config.yaml
d_model: 128
n_kv_head: 8
qk_norm: true
parallel_block: false
lr_head: 0.00979
dataset: "wikipedia_en"
Each number is 200 + 40 x the weight over its row's rms, rounded and kept within 0 to 999. Layers, rows and columns count from 0. The size before them is the row's rms in percent of the matrix's.

# down: layer 7 MLP down (transposed), 320x128, rms 0.395, rows 184-187, columns 0-127
# gate: layer 7 MLP gate, 320x128, rms 0.418, rows 185-188, columns 0-127
# up: layer 7 MLP up, 320x128, rms 0.404, rows 185-187, columns 0-127
down184,095,231,255,226,191,218,203,188,192,257,149,109,171,261,222,187,153,186,188,122,168,209,206,189,177,180,209,223,197,196,150,204,244,204,185,209,219,228,196,186,187,205,198,138,200,212,166,134,166,221,144,226,221,192,203,270,255,75,205,236,216,133,226,169,146,164,212,226,210,226,198,230,155,159,236,225,282,193,143,234,210,239,282,183,159,185,270,222,141,205,184,238,252,181,185,225,162,206,188,234,186,176,246,253,221,217,307,245,206,259,162,224,237,216,281,137,113,194,278,187,224,216,240,143,144,215,187,240,244
gate185,098,164,213,223,215,198,250,210,252,188,203,210,211,186,255,119,195,243,221,239,163,301,139,170,258,142,188,213,264,224,151,157,212,188,216,216,212,211,199,246,240,188,202,149,162,185,269,183,212,141,139,131,206,208,174,158,138,224,198,235,231,193,248,221,259,149,212,179,198,188,170,225,232,188,180,211,234,164,231,186,171,177,172,252,208,263,206,199,149,224,170,233,180,149,259,222,54,225,207,161,142,183,236,145,234,134,133,146,158,171,286,244,235,254,218,153,248,199,244,148,215,233,193,208,228,155,262,195,200
up185,101,222,230,251,176,205,158,288,147,293,325,264,189,216,183,152,189,187,225,180,167,192,154,191,142,200,220,226,206,122,177,211,169,192,223,187,196,158,178,201,163,240,210,192,209,176,263,147,136,240,207,252,221,164,201,190,284,224,161,162,215,207,222,171,172,183,266,164,224,199,200,223,186,274,201,169,222,242,183,295,203,217,192,250,230,214,307,201,207,191,214,194,247,243,238,209,174,234,186,163,137,145,142,165,240,161,128,227,212,156,223,167,124,172,219,224,234,143,188,173,228,243,261,176,273,160,232,205,180
down185,099,156,226,316,211,200,227,214,217,122,231,222,200,117,153,95,194,162,255,218,195,232,153,219,187,150,178,223,254,194,131,194,232,228,163,183,234,272,212,253,197,192,185,127,211,190,231,193,178,183,285,220,188,184,99,231,197,198,191,201,194,172,238,219,218,216,179,176,183,168,172,198,135,259,189,183,164,164,167,190,235,231,126,205,148,186,228,171,192,203,213,287,142,180,249,209,196,237,166,175,155,215,254,155,264,272,190,174,238,137,235,300,179,171,191,223,230,186,219,157,172,192,276,175,164,150,241,183,190
gate186,111,215,264,294,198,223,218,255,240,206,201,236,220,169,261,179,213,188,163,239,193,200,158,294,206,209,186,203,224,211,280,291,252,197,168,183,261,208,101,199,207,209,217,139,186,193,167,190,254,224,215,156,183,192,220,254,233,167,225,209,172,141,239,204,137,148,274,194,184,252,231,228,218,125,293,200,151,201,203,288,205,248,260,207,192,250,162,199,158,187,198,211,151,226,208,245,234,194,222,211,221,263,243,183,287,198,136,195,193,124,208,200,281,146,193,196,222,202,223,179,182,214,220,247,225,160,249,138,167
up186,108,198,222,222,274,201,195,214,241,137,140,177,145,255,258,181,152,219,216,226,210,255,223,239,175,180,158,261,192,186,208,186,268,218,223,274,200,186,194,218,183,200,205,213,189,138,166,185,268,161,206,185,180,206,191,249,190,187,164,198,170,192,239,255,95,163,169,165,205,188,253,150,166,175,214,153,171,174,187,150,182,249,226,245,151,202,241,195,257,245,251,200,220,220,231,224,233,150,125,241,197,223,139,172,241,203,221,283,149,199,276,128,213,221,209,172,224,229,281,124,156,130,128,235,95,209,240,174,173
down186,112,216,182,129,167,137,204,248,198,127,200,196,205,274,311,117,193,195,128,251,194,208,207,251,172,136,272,236,201,215,163,207,211,261,204,204,182,215,257,155,239,141,233,182,178,223,199,192,197,188,279,252,221,126,214,216,259,151,232,179,260,199,215,256,194,185,109,209,180,177,278,188,188,184,244,220,178,204,202,232,251,188,220,234,220,238,196,140,151,183,164,188,246,264,153,218,252,229,129,240,202,154,183,118,218,159,240,240,197,178,227,127,189,163,190,219,239,190,196,144,208,154,187,153,162,266,205,208,188
gate187,104,190,208,193,197,253,170,227,140,197,232,155,174,261,175,204,176,207,251,248,188,269,214,205,179,206,213,240,186,125,121,192,197,233,186,193,217,211,254,215,181,253,227,210,260,223,144,210,152,190,197,125,224,206,112,145,164,170,231,191,259,189,166,214,169,299,189,244,245,245,226,231,127,137,186,230,268,156,169,236,203,209,203,210,170,193,180,210,130,135,238,212,259,254,175,175,255,179,184,223,150,237,165,218,140,209,205,220,178,152,220,184,186,136,127,172,302,182,222,183,219,234,118,252,301,233,184,213,181
up187,098,111,247,211,188,212,161,216,206,187,208,191,206,185,194,206,129,201,238,227,254,274,254,158,215,162,174,86,180,141,239,176,185,202,172,191,200,201,259,198,172,192,184,164,242,214,125,174,209,212,159,196,145,313,230,178,278,144,227,189,191,212,220,222,174,213,138,216,262,197,190,79,146,184,178,198,184,170,156,295,216,228,193,222,221,161,197,199,263,207,246,179,223,193,183,253,169,253,189,195,267,181,189,252,149,183,176,259,205,176,202,214,201,264,238,209,154,235,130,199,175,137,192,240,134,113,203,198,192
down187,106,232,161,207,238,169,207,220,234,251,186,192,212,169,220,232,183,231,255,149,161,210,109,235,257,239,247,211,266,188,199,222,219,190,179,179,251,135,234,164,194,187,245,213,177,215,242,235,147,200,204,205,142,216,267,214,207,146,161,258,230,179,257,210,201,229,126,133,222,295,243,167,236,192,159,217,135,151,303,230,247,153,168,247,182,185,127,263,206,184,196,232,178,267,184,214,180,187,179,156,182,235,219,200,286,197,165,258,277,243,224,95,165,229,202,200,225,202,178,259,165,208,239,170,160,214,226,178,139
gate188,096,232,233,172,257,229,90,200,177,225,146,191,251,156,183,200,198,205,297,176,192,242,236,137,199,215,241,160,193,244,208,247,146,180,202,119,219,184,190,162,230,180,150,102,205,213,168,200,151,211,145,201,217,217,141,234,223,183,199,279,171,174,213,205,148,259,217,181,305,240,179,221,212,236,183,214,243,196,209,246,153,245,256,213,207,224,200,205,172,228,253,238,152,167,151,224,191,214,197,191,265,208,94,176,182,170,226,233,207,271,186,247,164,160,221,208,172,125,187,302,177,164,210,142,176,165,217,258,178